Part of a small language model's weights.
Training: a variant of SOAP for these matrices, 357M tokens, 5443 steps.
Each number is 500 + 25 x the weight over the matrix's rms, rounded and kept within 0 to 999. Layers, rows and columns count from 0. Numbers have three digits each.

# down: layer 7 MLP down (transposed), 1024x192, rms 0.0668, rows 160-205, columns 0-95
# gate: layer 7 MLP gate, 1024x192, rms 0.0647, rows 161-206, columns 0-95
# up: layer 7 MLP up, 1024x192, rms 0.0688, rows 161-206, columns 0-95
down160:493477518541463523482507454556436523499483521496499456514498519525488454527532508514493484507510473508487513464455488494500517513501532496498464467447458507504491467491516500460465546494503477510548527490508497476517487500486562516486509524513534516504535535554513526511501539510516478519
gate161:514487476466473508529514490497498488466516524468538460523510524463516521513494499496471514501502544481526498521462517511476512501502497497459517478481489444491498511520476473498486490499463485510493436472562506527486522475473492549530456499490492453556465481532498537513528481489519503491
up161:514466507507483484497509519530486522486502516492506474542524483459484536513538533468455463549523496506536472511465513504494481521520511545512489467497517500537522570499486494523557503492492478526471521546515493521533493514489496489488492508484499519520519471485488538505511587512507475463
down161:450519525543512467559543480481535494480563450462529542485505503511485452533489458507493489485458473517508468515521528461521497497476529507488528494490512525486461467527542537461517529553492478510473524509469476474478501543488498511524486516461455500509458456555504520471488443495517523511
gate162:512502529474510480476504508540509506509511448521499532418472529502511510511516525504512496524516545494527531495476488507501455498503495552521492527440503506516498484496524513492487510473512542501440518474448495517491521532537475525543453505499506514542497497514498462502488486509522493477
up162:499494464513469472491537554511456475493525436495492513491503551488477544524480493543513487506493506470514537509492549509494472507531485520480471485515459502514473502496505499515464489491492475461500507467547499505522475495517506449483512510518454497532505491506492500566455461498542521477
down162:483513517531466523495535542523502502459484478517465495512450472497487491513497508480480540538518505526525469469479453523526509536534556485518512547525531502504473526481509525470503479498504492501492508554498488510499525476484568496511514492470505482455530501508514486512468504493491468472
gate163:501472502539526516496489502505490514496548505464471450476483549535485527504547542477496499507446523532490500560474501496454514485483477484458501524574491461522508455552447546551444501520456509508509530515506500514497473517529546493514546545478458526510514477515526481509504465511488493496
up163:489515487534527488561491467488495488464511527512505538481528502514462528527474509503492525475498492501524529468496505531433507527510496538514480507534488475485490510494492517521438518512482541446490514474454500517474509481471479476538495521477492528532528509514573494506463511531526489471
down163:534526508464510483579478512464475463476510488506427495500490542518495521500575524500489475461429470495516527512488507517443499537526465534488458526502467511462493490491481469543453472492506531458535476496527504540505541497454507531494493499474543560529505514507537501502469467518512503515
gate164:566517515496497472517513533491493520489543485484534502485510546480495541565520514481488537494533466501439510502518495513452468474479502551477508498502519476503516491488527503484484511449457527515517541515497508532530563545475440495472524536534465482492518508500487474450478450465511521516
up164:458514540498463475513483492456507493480533485505510486451521512524538486535503454457546489480491485512515509489480497530509499479532458483514487492491511472507504455487498471503520503507501516471550508497537540503519489528526464517471478510520508531463486457493510490521515510475466466491
down164:511523547502520505507473534475502519463526513482505490511491469472444470498529512475486501508497468484520462500501520462497522525531557543504506512515500489461531501476519499519565484523473514484491526504539491427495503467482522504503542496526519503490492512493488542475453456484497449491
gate165:480500521520484509561467505442495530494476519475521473489500544485507447504566505516542511526480521479487472521485517436468488507494524461479470524516502491506532507544481504517503503499527499479469491508487498494499507511534518497488507482516517480495524469509494532527525505479514509511
up165:492441526498531525491495506531517500508555533518502472489507471495473466482488526457468508489462528494525456496519504493509483444499532488486489455493494454516475492526491438501501535485552460514508554536512510513460500501494506503518476531507503462513492492518480493493496483485485484557
down165:465458532465517536540470458497465507486509533496498474528476494461498507549546532550482482536479527463525513486514494461484480508492561504512522472498506507509469485497483465518540492527517457467482500493516544454511477460511505467507526521559510490453546519496491512501506511520544509471
gate166:453529500455482522482525497514473516506566551500510528511503469531500501507548481519514514547487512530449517500525544520490478507501531482484522485478522487518526516531477496489511488515542466503502542432523486555527490501476540538483523492570473501519496538541498513469476462530517505495
up166:535477494484496495507496465503565493480420501548493486541443494464516483451494567475498516536477550497501532527508537491493456473465527461541466518553490456511500511501503529512448431468483481483436451529492507477478449533496509524528503536461539496455529517557516545544524564499478501500
down166:483536510522517478497499498480448484508569504458462544486522500521495501491500460464520530519459509500445527477528530506493537531517516515501504501470530481499499530463506497511517495525509446505556532455517481516520523520524528510478524487567488521500514513492461473483469471507512523460
gate167:501537476462515449507482501533514490523500478483492490511512514514509489467481508463537481539512494519508501487528487490485499522510468539524511478532507506480511518499506485472512524524515520502454549491512545511507507512473456491479500518490486453492510464492519478559501512493509516522
up167:494502497514469524469475450486497521500475515518502477464512481502484538516468495507483502457540555449485457512504524460535534517453494487500516511493453462511498485485462458497515499501512480473506505501484505509463484476471527498513500479499473508500494505525504512517551475475524487484
down167:537535488496531525488490490488552485455461464509473547460504513507520492501483484527437523487482485489480473512490475524516494484521510540509532502542483569495522477484532473476494510480486552506485531503502523482492522505509515531493459486533492473551495518439471558501495457482504531482
gate168:513523528494501455501507549526515490450531512533510498530509513489533454539488504498517491500510501529503456491478496500496517508463514474492533511523485505472511534492528555523493458494502444475531515470533537505551519495492532479498540522482501515518507500477538503499511493506500495481
up168:534531519512443543490490494537485520490488503479484518505480491509505495474524467457507493518495502535483514509477519475503522462482466539499471527475497460538461481497539506491502488469481490503482485475490491512459566504496522467481524502495486432475494536507472465473513516511497500522
down168:511441441497500513508470509487510492494526468454466501464499503522525505482479517510506485508484477483512515507498506500484524526467534505522477507524548505503492548535501526478456491480510527519503530486480477463497513499500451505504498486532472466489477528475518502513535507514473521485
gate169:485509511504542495464548501496495490455502510508538489508519529476495488472474507479489517503493517468469481490519484498514506526522508514490501502528550523503515503489460527521519505488480507480511467491537505503490527496503517485480483504475495458511524526549499458480526463501475487527
up169:501532472499486513519517478522495485518477498501527514491488512528518529496494478526489489565480511531528497504520483480529529534494537466525444527509482484464480478539510490509459495485485504492526486489481463491502519526518531507490478499495501450471498517470526501499478493547493470537
down169:457543491534483522497494485461470498440475494483519539494501546502525509499481527458538513491486508554493496499512520549518469509480514516483521515517489505484508455507459557466497496460519507519503491484518506468512481479485509491455487522490540491538497526493489486515460497474464537496
gate170:476495484501484505498511502503521489486496498531480490498489497530461494477485518502519513543517562520519515528483508460510516537485488468528500486497527511490544505514479485534497500489516506505486503522476525529460523498464430504469515476487470504513477503507541478505493487477504504488
up170:462493474508468482488516500527500507483526478468481499558512562466461533534522505486494546519477535506488473443505453479483513503470470508546445509554544468488524519541493504478514514516506494443492476460523507519479501500483497509500469533515526511496504500478501447490493530534490487518
down170:544536490474479534519490526520491496509483519512467513462460433528487467507499499496480455485509437508511470530517540506475493536522530512472571502474509503538491517511467502508486483489482499482527507546488443525507509492527549490510534473506503487486493523473467495507483520466517527503
gate171:498521515489529545490405532472520488523488506523488511529544487486463478463508553459537530452522506522548506484488468514492485513486490490473545503498513522506544483506442535520498501521510551492507512525474518546520509506535522490522503469489505553541485536470450476523517494522474502513
up171:499510520498487485476554465485481490484443527490535481542507509477513484470498472496473495464485528534481500469549477452488507524498478484497455486474496471456550517488527481509478477465441537500512514469495507511506513482503559493529472481475511503492512545489516496527479515495479491504
down171:526447524556466502446496448495486483494496477498479447481520511509526498480499507555547507508494508485454486484508517501486483506486513500464517521511492533473509493510490473502544488517479475529532484565472487458517480522534542512516496476506524528494493485501478527479487498484522496482
gate172:486500483523514480483472504477480496500489474508488495507549464514501516458508492509549487511511465473514527495483515546522531525508488513492531478479492492528470470504494488513509530493495511525505501444491529569536532520503470483500520509476449498515507477500515538510507483500474517482
up172:531509485472488494516499515487460509497499541492501533482503479455482554511498482485491492496499533499531472502505496494485450515520507507515467538499507493489533514501507492532500459467484498507495488467481470493505511481468480548513472478535556465471458491507514518456493539510501530488
down172:465501542466479551492531515521493503483508552517538518505512478471514521522531511481465512496504530547481439487486461492511481515476480512518475523499506528522514507483487476527437477493496495481475505487546500374476513506468484532507475472526553532476493513521506505477475480517509475525
gate173:494524520525523481485477511469490527486521495504468500514480502494481494522497558490456492493492528441511512478482452470482518532500485496506555472486481518551537510491501524480479466471499459510518519518507517510508508505518517502483521499545534511535486515531516479506507505463540488468
up173:544500488510514484463509530498531491487516522514514476522538518489479495495490540482479479506469494455495482518483505496502434486500495492486522506525525514524508472483501520495538474492522516498493480510493442449517492501510475473519506472490474476519491517535507548485484471490538556495
down173:457511479507519523497492528509542500483510494444552533497534488494496502475489510481457490499485525530488532490517518496549490439511517487500510478481490479547532515490511481528496461526486503493489499474487504496525486541494499526517490474497475485504531489518491501483543525487513530491
gate174:511496489523511468508514518505526475475510469463503509455458497502478487524508489475506487541533467522549522492497514509506477534478522497536522523483515527481449513522468484473505498509499460504495477536478519480507474512503541523501482477490507506509442507537536469532529524482531497485
up174:507468493507493549497501488480520532521474471495454533457435524513485484529530470498481468485515526525506474502492506489454471491505440508532466493473510508518507514476493483487538461530522513517494497486477519491503452502469499507493518505499498473504498496475470518512543447491514469504
down174:461508504492541509520469521517485481495501515500469498532499529515478549472475488483476460490542509525470522474523561473474480490535538514523471493486521490488491472467490480533494471513466480528511471515495478479505508504518499464505502511453473505537473501519458522506498507473516545495
gate175:510481509486494495522495518508502502515477463479553525479545478471515472442505492538523545497496513501492467517487507521470501464524495476479492543447501505504524482505498556520502502448468492543507512523487502511479528536483477492467496508451504507484473544512516525544490560540494481496
up175:526519505494476545460483539535498489546501484562536470483501527454501494457515490512463493522470458542469480526512482492463486477547478503494478483486491508503471475498519484481507539546437493486507504493510476494536557517536439488502538462476490453519483575476488481552486536523497494511
down175:489480455451507542493475525476458498518471487498537555492480473543511483459551504514494462498497513477517505521450472494439502507515510501459545561471509495523478523464519538513454492492513544499518480540515539528519502522478495507500521530512513511472441539470478476506471472503476498499
gate176:533478536506505489483513428496469494491516522488534500492506476497500514517480520483529551499478491519488461481523452448472499484511541519484495492494493484465524555429501498530496558480512485512480479486535529508493452510539475460509498448433503507500510505520515499489507482536490478504
up176:466500518499485534454502511472478554472516480469476453489462493493519506535458518520486512510513452520494446572537501508505469485534512507504527499484473546471497480510493473532500491492502503501532501462515500506533499520514503491476538523481436517479492489488480489509522520478511511480
down176:534506532512492520474494528501464450497566482517464472484479519485523530557501504517480514538448502519513476496501498529516506492519465521486516466508506504523481507490491501510524468508481503518487487538491438494469511490521502539487522528482519509467512506498499465514484533457480513488
gate177:491518456480527544525565517488496486511473471464484523501552488499498513495482513494494531475497500559442492506501488514507525492485511459483544484523476474470472541485547512479505519492524479476464488503506511501588532555518528489506484471506524433515502472498487526500524499509514471469
up177:507509538490547495467475484508479501524464536456480465443491468502514507493472489544492486515517498453436500514517517504523515492563509509468524507511510536497517454499441513454449512483546500497492526503497473463470550513518456513480526534530483475526471491532516495462483449475504509469
down177:480529569505460510508490485517495469502548518536529468496474536476484481536518492482465511457493484450532490471511535499500524500513489465514469517494507462545516492499492546488496502541539503499507461521487507523494468478508464482480453467488547528536503554510514520471508492534499474546
gate178:506463492509505483448476466529510488515500496505517513455502485516491500487532514549493495523501494495436480480457501446506511484533449476518519461491495497519483507467494525486488502539526469501523527499487514492523544446529506479482550468501519479481439540505519487514517485526539531515
up178:530460557468466535504476481475472482507507425503491521533490503543497483473527550513525511474480501509547529482522485511483510479497510503534515518488521509534495541522529525515496502529557516470522483525511528541492525532486517531521490524517511526472476493542469503482511498501515513501
down178:534479535504487507457483482494508524513540516492476513464532486459493518455552498528465531534522550477469514503548509474450520465473521487471515505489489507453508492503466482529524501502506507504518494449468494506510491496501475499481489497487520470540489533498523501523461492473500509511
gate179:552534529467478512462496515466507513516520530472494503474523499496510515504490458480503526453502555515499462541493493508503484465501492509497494510505495497451494512515497503462537506509494488489500505476502459480505474492525468493491502482512513492478521486501450496489490499497504523504
up179:518475489558499474475478468532472527511509470510518500537470480522492474486512534495517496539526475460478552471507437526511467505506484502547501515505510486506530494499502503486474481486508511523493514500478504487493522521508515562504498504508491509493474530477550500493512506496502486528
down179:416490521488536499473499496488472557511506484502525489503497514474446472509550527507474519485484540405462501461519479557496521468514480458509520497505502463477482500513468509452534500538481500509467549479518506493456500487500494512478503493481509461488478533484474512490518511495499529549
gate180:517517505528518443512523502524507490519465483501501502493468482511534531453493442492521495496462497479510508498502522488504488508481513469520532468499527508498518466506527506438517507484539540526487463476487539473514518485484504463478496520476469498473506481494479516482468466511553487524
up180:498510512502504492538513521518518463499500470511491530500507510494510505491484491504501475517528531528497449560514513513486458477505475507495512503475496499493488483515488492524515460487510532549518503479500515529488489525517528528493508512529488479560520504467541527491468497543487508537
down180:472500518509457522508497489517488519480450534489545450493501513504509493518516468428480511505529467491503499522497529477532515547506517510503505458471444501496459494521494550493507513525498496513544532488517483511461479524486467490509527494503486574490497474517515483540525496527497524486
gate181:474450495506501472521476503511443496473495496492521523508526483507477548490466471515480505496539455502523482493510528500525476497484469481468500448496494530489495505520505507489516536512504498518484483516495505530510520501498497518492470489462487485523465487515526519486482523490528507566
up181:524469512515494487510494518485500491499508507518492497480512494507504496489486486511475502486541468504494535515490477524528497485454509485484498500529485545493502468526521543468544525528478474524487484502489482457536517531481487534492560455477534475493485477495517462455492479497497531479
down181:517499480491497475516499499489517467538504502462516499531500475466512557463506489487451521504535486452505501508508526527482492519551507486521515513510489448505510493455497479468479492480508494476480508487467473524517505501512482504453496499473468498501491523543466473488520488520498512511
gate182:472448489473509534502494462506458509537503504428500472500503468468499511482537500521484491465497513481505469493504542479509445488530506518522507511483485553513487525472498461497484491503538487522483512477495500500488464518477511465488545450503510510522506499516505488506477502519489501481
up182:497502521444504514494457494464443504474515494488546472498516512512496523521460508488560499493494487525512537460468495494501459510507477526494489481488497549493485507503454460492521531487499487490526499491517473508547476484447491510490561531512487485508475520497512524506451510482511508493
down182:473458485496506497544523488508523493503486535492503457475529496512524517523486487511533551513466514515497468520548531509491575497507493498497550520523490464543492443457482512502474503534487503512462514469406498510453552502532508486491501507509494485516491550502517512495514460524493532504
gate183:451544498500488535439477470490498494512505472485520502468521487531521490518503444513472475474542531481481503443532491467453497488483513452499474495576523539481512529521514467531509444523523443507503475492520494516521513519487463570499474448510506480494501522492474532557538459515524533557
up183:509499550569531497469536528512505464448495481475487480510512482519523479495485477561491483447484521511486463490539520472508485496495493499492489508539467502513486509484515456482523471522474517521490530552507485521495486516483518518453522478461445496477470532510520500574466528501501495503
down183:512510520462526503507489488517523513527515495473500481553529544505488529548455479500525522470515508436495492518509536497465495484466502444503446470486488496494537467499501465496521520471476484476470527505501505418497455478464493502490481561496504489450501500447458526489523463507513494511
gate184:478522542490522503495513532535495507508460459483472475481511503492493535506541496511491480529483493525523478511482493462509527552487509454516484482498530475488544520515507467478503476523486483511462500496545527506556493474494494455534539471476575536486542481462509489507522514492474500489
up184:486489495520527509540497510509495487479491485471492477504481489458431532494507500548462487486510544508547519490491496516481550491475506488495488499563476517475475476502466466459524489504461489510477474523486481522483479485493522491533498526513524456534526483460490484453486536482509499516
down184:484505497463504493492498490468475517497501504474488528481547534478543462500537526487501503485494502516518532509447477483488518488479553435497522492521530469560537485476520496535482497513497501496511486496477489498542524510480464499497488521454556465486480496479466479523494482486462507534
gate185:535473486477514475464502551495541503458474498479508490514520545493555478492478514466486511518510491497454479513497542508509507545510551502508520499468529486555519492485515518498508506509440509503469543483511499483487518490494498504463489511491519490490441525471496501462524534511471462509
up185:462498524508532542541532511493492477535444518505473545503501487484472505523496499460504531492509535497531520504458527515508511484528509508506472465518527517520543496508497476541521499467578489468502530501531515523516485506485510525494515472437507517517461509506512494525515506495475516469
down185:481490479494506494508505508511498546502544489499528484531450522499472515471514513546473562484459524456526502482496487499476510522518525503479465522511438507476511550512506486487519528535517479508512494498481470546503511488477450496510488476497504511492485533534497473500512453514470512500
gate186:545531498493534512488501490523509492473463502512533548498466481472512496501512515540496516537462502493455522509503521527516500474512477522500509521514546496494511498525506487533492468482503506504518492526536528491496542542489481499517511495493522452554463503517495539545474485489538534503
up186:527513503513519495515505465523502533473420524462487484475470497523496462488485493515542481507458490498506480529487520541509457502502503473458474503514474480487471516472509510490496478502489535484520526543544512513484476497507542478497506461465471453558516495506496490515496513479488536477
down186:498523536466498514494504477498503536457475446565478485503531493505525501482487466503442492515505549516509501517484525464495485457492483507518520501494482517481469538521494508449502468529483492490494482515504489508519505503532472495530477510506479474439477472481475469476510518495456489484
gate187:505543536478503508476501513516461478482490505468461508511532463507503494548513480507482487476493510508504500520507525476496496518488532448517478534482544541505464478519490508468465487495534489527479515509476511483503510493498527490524517500459466478518516509536547488471503487504511498492
up187:498528502463498525477510517566473458466503495522518536511516512497477484511519501549536536519517517505495542493554479484504555526509506501487489534474524535522470520532522492475487453514493492492485508547466511517508495469522526487490485477491500499513493511451507543508484512477520495483
down187:500551513520513491454478487466516486471495492522499472486521525529518491504514502524502509477537510510485509511524518456548515491534496508498482524512517515453550474492492498477513504532466484513456493501493503444528464501529479481486487487531520506545511470534463521529484523479471475503
gate188:542482483511541461459548511472503487495493512442536523529508506505485532509486472493508525504525504490499493464508461513528488500507511475464496503517470517478484491511491473493527474475481493520489523428506440481498511534510465510508501472546500497521508482489513479517491519541533527496
up188:510487510538517481532485493511549471520532501555497502538473508529508455510469534485466470549489499539532482517487536508478487514489510488504510471545527518510515468472489520529491465505501517505472555504496476504518528483531508506501442484504525482496513477497454503520517490521484523484
down188:518438515476462460518495495485541483491523517476479487503468515495465567498481484507470501496546526496480507527520490510475547487518499501507514536457532517503500529484488522493468536498459457523440453440528489491484530484496464498478476510505536503459502515541499488496477520484482507486
gate189:509517522485491528522506525488508478489505529521522494494511510514516486468520510498480541509541506511484506481523538460473515497515464539515457475509478536538475520503501503523492529439505519487467509467515506470527540495512538504468500502480456524488532489497481504510495487481526491487
up189:489471475474529511497499500509475499492527498520479535474517506509476463531485544508511487510509447493529470488512521465488512484490477457488517501520531512515502489481511484508424512504513491491509537497479515438519466459476518493495541492495488502508520514486543535467525519492520477470
down189:499492517500475486489454447503504476496492485426460492503505506537544528500537468523522434497529476467479515481514489516503478525451486491501499511502511480491554481484470527468506469505508459506501509503501577462475478515483499495489532491497544482518484539473496489503519489496513465493
gate190:460500519535507460507485525477485472505478528533474500507550549492489502569485515511528485460503540489483474498477520512500493526513442531530524476450521560493506509472472477479481477477522544481439510476479478496490490490538498468563534443499466491544513451536484484469562517502518528518
up190:511475507471484488493503496517506509522504495453532508453512514523494545448520470545443478493499522473507502510503538502524483489546490474490442492522530507511558492516516452426464494453479497529521512512537519519503509479505514561507454497470503471477467516541539518518523487470506494472
down190:514463451515472490535499537534514520502508526494514487478507520525516505480507450506511528495490503510445533532551478479542499482473494516560489505494535507467503481511515511489530504465493527477498502514429528491504528484498432510443488493514505535489468540521514470481471540482511502502
gate191:502512468524524511519540500521534528535533452488489507541446501498556452478526503492503529510480528495519458514498507441458481477509526524467484545536502516457476507522510475486487519530522463463499520507489518485547443519505497475467494491476496484504471494500485518547551501510490463516
up191:494508521529541463491487501473493548527497516506515533531527471470516489464502504485484518507477531548543508482510520482500502515538473497491516485503484465503553536475560458527520512499509463505497489475509479476529476453533467512498546477472507448502450481496501509506467520495505486562
down191:528486497489533513471509461488519517460447511500549514491532532502525511485501514488466474509482481464484489470524557470571505540482515532487470474493517529487550508504495513453520516521504465515516508517525511463482481486499517475489522492542476486511493500536487472510502504492512485479
gate192:525497492493512473501505505501457501516509487505518482516497489506510534494493506507476522460519512497512505511469477505524466533522493480505476515511470527514558504507517509519505477477482490477513529529504519553495495470506503513486483521466480454549515484503491504468546485528507468545
up192:458450496499462474483509525497476549469511515504473481467493501486506511510590477510487492522512438508493515436477479511499478477496541468505498485508465508541481477498499526530497483527500489498524494502467521510441497497463482528486520528486507485475493489475520513500489453518530507549
down192:520536483489532502513513507480504485489508545437481521503492494502504488467474512508480486516474515487508463536490461470508484512511470482504514502477533529497509521481465445491484526493492459503496554482492491495524507487524504475497520503506516499503513502530487486510481539480492493456
gate193:528459492520553494485546482530483485477465547479505490516504498485526502505485490464505479445483478486525465468534500454519529464482487511508498496453442534503450526538488467538495463534456481486495517517500549487513512508479504516554527499525511509478499483508456521491513510544540476497
up193:470485477462469484519534474542494515549534482531523489476485470468501490501523504479478480487526519530499540477489511476506477565479517485512499509498453472490512516475475498536479477494533514513510467501527514495523458518534499503504477521516504533519476481493537493504517496484459472526
down193:530488495534502503477479528491533496515582532494521522518511519513478512520476581478469480471473474514438507498522479492576475527458488455499522484515487498506525504521489495476516486468526490476460537502533442518438530514519503517513528480518482476483504461528498515484445502539467533434
gate194:502497488529526526516499532526492502498511514508491510479510517519499517485501490484521485483505472528484501529510437506514488447447514514467506485521468487516501509493492486524501508510472504465519512535475476489520478536511503470539498518491507514514492506441503508509520486459509500517
up194:473490492471492539501517491521502513475493557508515462493507475510512500499509463496492526517491503495514549519521509514493543506558481509550463530477503447495463468484520497478514508507521525481501469539536487504489504506545496519467490510473519463498505539529466483510472502495496459531
down194:480511474533489484523498501482482467482538482490496500473502501498478511486468506503469523527476496506478497484498466521493494530507504513517467503541472483493497489478533504501458544508483500489540501489520468539508523491512503498506530460477502530497469508521498518473512456507521520548
gate195:515514518493483521472518499479520523478514495480510472498545520512567466497540511561470525541504519533508499487480502492497529489498552519491547561499500534497490475499481494487489528514493449438497520534527500496533458521490481522454449480461502496516529484469521523539477446517483489477
up195:527491521529503495494476499504525520517484503498494460477543465459509508496526482477463519469518492517466457492467497498559513518464510529531506495511515477463515462505478489510486503491462513456496518464492476499477521507519463486502498533500523518464466488468471465491474500492455524488
down195:460503503504490511497492485506513484533455551505488497490457530531509501423536502475473548537470476522522496490486475464499514505512494539478524529525494457480501465481460519480526529491455501481537459459572526500487494524495511558526492498502449538498501497521509464495519511471517492488
gate196:510489502461482464504546526476514537544524518523498475510513426487518466473537503485533530501441507551481507524521492535470494509515549549497507484526520500526490513576492486551525508472492476511495486483510451505483499510485501485516493512509467448497464517524500503517454484513470482504
up196:499477578533484464480541445497536528508503529555480501472519487496522503515526485458461453558492490530530488566443512491506500487512483572514483514505470507481527479521480471473462514510478475530493455524456451534460533496535511530499474471513515483527564501471529461541449513491521453468
down196:500520530451510518513493523542512472565520493510497498502501469533530533521525480516559481462504517482483544484512479521462490524521517514503484484477537527551510455523496509498499540501513497535520500513483507456460437510493525447498511500524499459480525475453459530516463496459476463499
gate197:504503507453554498526556516497520518516535526467458512522487535501512488483520482517498493494512448476486492484486524537498501527491515506503468525523446540504489534502483503501508505470540491478545516501475523461510498489566507474479462502507484485492495487492495498536511521500494502489
up197:518544487517462476476501473518495483507509507542481490444516529503497527517474551551522535481483495483532527496515515513481519504497484472504541510535538471526515503518485509509486475459512521514468498479515503525461489508472448523489520486485504488504475522508514465515500493526511469541
down197:467464463508494537503515495481480486505513497464524496499490507496479498483546495462514465491522479515467511536484496501488507489474544497488467516477489486498491536511498501525496489503482497488497500534492499467507510529515528492504462532489491467477538421453510517499484547495489509485
gate198:550518511532556468536480452492491508508524513482499499529452509494491518516485512483480490523468495492534549492491518503510521491467461529515460476518516492493530514544479473489482516484470494466511557511500482512493500502519515498518533533478511476513456477503515454507455544533492541498
up198:516478524546505511517517540519479492462482511501505539502496517477513484478477529500522500512509518514506460485473510509502507463472486497494487515466471530449497532520523495489470549512537460497505475525458481488535492504467495510502532496501540502485468493516451489502469518509471488495
down198:516522504487514544547525518529441468512501519472493504504450498515470461465514502500511487493469534569543493503498555510504449523511449464495474459501474481470494465481491497496511525469478518505504510482497481500447454515464499478503460522477475541505527476492459463477464495528522502501
gate199:512513529544498505494476525537514498497504465510474487442478463536521488493513462496493490486502526561501478478510524515473506520502489452482467515533470499547485496493477491492471510493479508465499510495468501514505554482493533514482517495482522467546485494480487489501518541515488500492
up199:519496534494470497461501461479529463531510514510475512503493487517476497515494513491499453508534490480505506488527512473472500497498541542487514527491451477489465542527520491513524524520487478486481524531530540461483471532526545488503542496525465490516485475485549510489496493477478475561
down199:472525490526531520460493529502469500525436514477498506521502471502457473477477485520494465487514526472484499507478489536513506473486537519467507549495546492471504493482494488526519515510506506479545523509493480538519502537503505514484464461522498503476529485489476563511438527473509502510
gate200:514515494508549522461559521473500488525493519542518510523556535502513498481490512524452536487502501524505492533485508506504456478484502508527520516486496472541466491484468488479477488476518496454491483543500526465507489472546507458478523495505519496555492479497501507505476526523509496511
up200:495499468550517488511508543491483485507479508522481465494504559535472481569472498534502531539494530514517505484475466551531506535528477494498500478518490495454479487523544533525559516517484495490472466522490493497517480509508514512500511539536482507474516521506540498531527544482487533497
down200:473499526512498480513501505514502496523526458471509510500524471551476487472479551525520508526444483537497465496512536496497511511511467463480446505455474508545525508473508502509467466518465536506510471519506484487463528494466508527449473506508509518520480515488547491535508517490478498530
gate201:509486491520495489507457502540508448531494466501482512501512487510483504518529475466484531496522487511522527498515541521528482496509513527498534497516521489502541479504485525455524529464486521525500515501569515521496498538489517507500461521513461480516516521467504490500492549507508532520
up201:454516490485485486508487512454494494519492499519500520479495526498544465501521532466476503468503506501519511509522492503511526490453516489472499482481460528495493480484496489525524500468508465525472493485518492513501515465468518481533530486512527508477495554519492515469526492497450512500
down201:510482496508447485489516513474504560518528512510477490501476455508547491493512482461504492492483478481507481486501471484489491520454517521485505467485466497445468503484520481535500474512499494490520507463497490498515470503495558517503467509473505504484515502531539525517522479476509465498
gate202:462496516521530496497512504524506461485461471484511487551496481534475525508529544494492503502508490489510544506519537446515495522499463508522512523482460526515507498500521473491495531513507506493491500456505475524544527471525477559522512498439482523502446542501466498465466471455510524524
up202:513517500502500475519482507464534504512516515482487539482510499498446517576467481488535525450511494519434475468482492518469497497475515478484535525512499502510470494508549555517487502467502469481454505503484489464534500493484496504492510499492466496514488463478514510512539511521458485514
down202:498477529457492501485511491448447487519488518503546507479501488472504459491507508512551498486542510452461528505502526437504491497506485467479476480459469501514510470502501528507537508484494447499490514515475487487513497506506485501499498492539519510491527487451487477508475481487511503505
gate203:541549504483509515466475472510474504532511528546534480537507515477504502498516510468477476528486523482491445511505483462529506510502532473466518468478526467477520506533533554495492499498499502483495520495498489478546488523528515509476461529511469489474508535489499510489489508506516463506
up203:479520513529518503535504512547477461486508483481467543528488505532533504505479493520487501480527497440538484488524483463454465517475505517532452505520462499525473489531539477513475480489472530474496481476520522508519469507448550555534546462518507496513498489518504515540545541545490485527
down203:494498490491468516465492513491489504485523475511539471466526526516507525542519519454493471530507514493469472455499505491464533486481546529505470542515499479475497524500483527476485531511524549465520498537480502462536484553512519476507487514497504468510498482531537492516503501521484537468
gate204:491482538448511526521468524498482529511506517528498452493504494499492549507493501503523513495494482503503496450461484525483488488524501529505477486516476518494519453496500497541494505517501441479511503488480511520520491506526474453493498519498490459474461481497524452536466514523496485502
up204:498483453491447475493549471485519489519488502510495498528519535485473485520476532500464479500520546516507534501479501450476534507485494502523545460487516556494495491507504492479490462487473512501487530495530496512483522509508499529495469525505532529479531506477509496478519525524433494521
down204:490499476534498502483518483518501514553485455491530506481499508563527486514483476501532473528514487485463520510495541483479499513507509511522478496529482506519503512510488503468534483544509462518489512501468476489555451478451542525509486508480498440490522483482493523524543491529529505496
gate205:513541525496481504498527545512487515481480481526513527539529494519477489513520494516487535544505449538481466530484511542485522441492480508507503510546482503516576522502489491476487527501458452516564495462539501506488505519536529487497513530501487540499486498492476469510469495529529533498
up205:493492506496477520490499535538505477479460554523528492500528542515475481521495477470499473484463481478494486517512500503505528519493495490504509473534489515491523519525503471504501521516517476439499506498468482503505487471510466520493501504488514480494490484492489506484516470499499560472
down205:471480527511499501495469508534495514482509499504493481493479504474551456509521543497504539492520531519514490532461476508489498526500517503464499506508541514495473492540525483478513539513497510562477524530529516502486522492479514500505501527515462446522528526492465499543531541513487499484
gate206:470519508496537528509488474451478487500463463530550456544510530511471501534506480544476509494511530533492477489487461462494492480488503515515513460523500502453457552501462452462479530499494487476533494478511519516556487492542494581513490446503495526497487515499520508485527494538513470485
up206:524478518502535510429495521504466501510513491464487474478471567489478496532499490502452488525437490545504475532497460441495531492495545514542522510499490507462508459505539467501490517484464492459511479506493496538473517529486496484523491464518492478543516456480466494502464496470516528504